From a checkpoint of a small transformer trained on Wikipedia: a variant of Adam for these matrices, 10692 steps.
Each number is 200 + 40 x the weight over its row's rms, rounded and kept within 0 to 999. Layers, rows and columns count from 0. The size before them is the row's rms in percent of the matrix's.

# layer 8 MLP gate, 832x320, rms 0.0387, rows 20-28, columns 0-159
094,235,300,236,190,155,167,220,234,204,197,167,268,194,181,196,259,139,192,208,280,202,151,203,152,216,155,157,244,118,180,217,126,238,194,253,199,159,193,241,178,262,176,148,170,192,184,158,276,190,233,180,136,229,149,218,284,154,194,200,203,145,259,223,126,185,158,228,161,129,172,147,227,212,137,176,165,120,188,181,217,210,231,192,194,242,198,191,223,210,167,163,134,221,185,240,223,163,183,183,214,182,209,255,216,231,240,219,133,122,249,219,200,155,274,176,184,222,184,168,185,248,202,217,206,193,90,184,206,229,264,193,236,238,112,133,164,184,272,248,189,172,210,222,240,210,219,176,206,206,207,205,191,229,193,200,121,131,187,189,141
097,190,271,251,164,147,247,168,135,253,197,149,227,153,213,159,184,242,245,257,184,249,200,261,204,182,162,212,195,267,217,200,224,189,219,191,227,246,259,153,174,244,158,260,119,259,184,253,270,184,155,237,134,185,227,213,217,178,283,243,115,173,203,194,202,219,219,247,246,200,216,173,213,203,269,154,199,181,168,211,231,160,169,227,232,178,146,258,138,247,167,247,133,201,206,238,258,173,195,201,179,163,273,286,220,199,206,243,158,234,192,241,216,181,166,216,175,187,177,216,269,167,114,181,175,159,212,254,228,242,159,133,164,193,177,142,260,269,243,229,194,186,146,199,200,186,279,242,166,132,271,156,126,206,228,177,244,207,173,293,249
101,218,242,243,174,240,245,205,183,122,207,204,222,174,207,214,131,189,179,183,160,189,245,191,145,211,279,206,209,213,180,115,252,150,217,164,185,196,248,209,246,169,175,154,175,189,183,245,221,201,233,172,126,255,216,233,218,240,257,215,311,236,173,252,122,217,222,161,241,102,212,191,200,226,229,134,147,130,123,171,193,131,220,178,192,222,195,188,182,205,183,199,231,232,208,236,200,148,284,167,197,156,133,153,194,169,160,173,163,212,230,159,146,157,252,261,199,221,192,202,227,177,249,249,233,246,173,170,186,226,178,193,135,207,191,249,283,175,211,165,209,172,213,189,170,195,227,143,224,170,191,130,169,204,125,114,199,227,168,193,196
100,180,143,180,193,175,268,95,208,196,226,218,229,196,186,236,204,197,190,176,173,185,213,240,235,277,166,214,137,216,159,175,145,195,194,176,192,211,178,200,209,191,250,169,243,206,254,221,193,285,194,190,250,241,270,250,220,223,215,154,167,174,217,168,180,228,175,243,156,136,201,112,217,197,183,82,198,228,195,165,121,157,184,175,257,147,166,245,198,160,229,196,221,249,204,251,167,195,209,179,227,111,185,267,158,187,151,242,111,183,199,218,143,152,177,146,153,253,226,202,139,260,201,125,143,221,183,183,230,132,247,195,243,205,169,123,211,164,298,131,169,166,183,216,168,206,266,184,217,210,191,214,228,205,210,190,155,185,169,215,182
103,109,255,193,160,177,231,218,235,191,199,213,266,137,183,195,261,214,250,146,224,214,155,216,281,167,197,210,176,240,183,202,183,231,200,232,271,205,152,176,218,234,232,235,178,201,173,224,244,242,239,237,249,213,199,183,223,133,229,209,153,176,212,193,174,184,141,174,223,151,254,233,165,279,155,164,232,229,239,271,213,176,202,118,159,173,303,256,211,128,146,199,259,210,207,169,227,104,203,172,204,245,168,202,222,107,182,248,125,185,193,236,196,165,136,159,202,195,162,237,184,108,242,172,229,153,208,219,242,173,168,207,244,162,237,227,223,198,221,206,170,214,152,212,257,193,159,231,230,138,166,199,184,227,194,182,171,159,218,201,241
101,138,202,216,128,162,223,190,232,279,186,172,155,152,189,178,199,194,171,171,231,208,169,204,159,198,234,199,188,161,137,227,213,225,230,142,185,226,168,208,181,231,276,175,226,202,196,235,160,173,254,141,251,103,182,186,180,194,148,173,205,240,188,219,189,123,181,230,231,291,177,220,249,175,205,227,283,189,134,220,163,237,198,201,223,191,227,224,146,209,171,144,209,170,124,177,208,217,193,241,243,201,230,198,179,208,200,214,184,218,189,248,262,147,187,202,190,204,180,203,252,165,92,236,284,175,261,232,202,191,222,226,193,176,176,193,198,159,203,258,211,179,248,219,198,197,234,190,126,241,232,156,261,203,122,232,204,175,178,221,239
108,190,234,215,179,215,250,172,120,218,209,172,195,194,249,152,171,215,204,221,78,150,130,229,221,238,204,163,159,198,288,273,171,228,199,199,203,204,274,223,194,196,166,223,164,215,156,213,177,173,103,196,182,249,216,204,290,203,237,219,220,256,189,155,173,219,218,160,240,80,194,239,148,241,213,158,133,192,206,211,145,202,190,177,170,237,173,235,213,144,229,249,280,136,244,159,178,154,146,158,277,216,165,182,206,179,227,225,194,178,131,216,170,174,148,181,215,185,190,120,185,182,236,287,253,179,251,251,246,168,184,154,255,167,159,224,181,215,176,190,229,155,173,178,215,196,180,211,155,196,246,203,192,258,204,241,251,159,249,213,158
101,199,205,206,233,165,259,224,244,243,140,127,174,261,136,108,160,252,192,273,251,154,238,231,259,190,188,175,257,174,207,185,202,216,189,196,232,163,224,266,143,272,246,220,194,233,168,244,166,197,207,150,139,183,185,202,157,226,245,171,242,204,212,221,137,149,170,254,198,250,225,169,237,173,173,238,165,215,227,230,216,196,242,234,163,162,250,218,182,138,153,245,195,226,223,273,204,159,194,196,160,142,248,142,201,199,167,159,227,161,82,165,202,187,206,180,255,229,155,219,152,221,131,218,208,238,166,195,137,157,240,219,238,214,207,155,153,167,178,203,184,166,269,237,237,222,257,233,212,209,150,271,218,168,232,259,223,201,218,260,144
090,270,149,171,204,202,241,177,177,282,251,119,222,177,230,178,219,158,194,173,215,122,260,218,209,204,226,205,272,149,129,188,179,287,235,222,172,175,208,278,263,207,267,135,260,204,253,241,241,205,190,183,220,241,144,151,231,171,168,187,193,205,149,222,261,167,132,184,192,145,269,261,183,137,231,248,139,247,189,165,240,178,229,262,219,251,159,214,191,194,180,253,245,258,179,254,127,189,170,182,183,200,218,243,194,248,182,153,192,173,186,215,155,174,158,265,221,162,237,238,247,141,196,215,186,242,163,214,222,246,208,208,143,172,191,249,255,208,263,126,185,206,213,197,161,261,168,125,262,211,193,170,172,148,224,233,197,194,196,196,247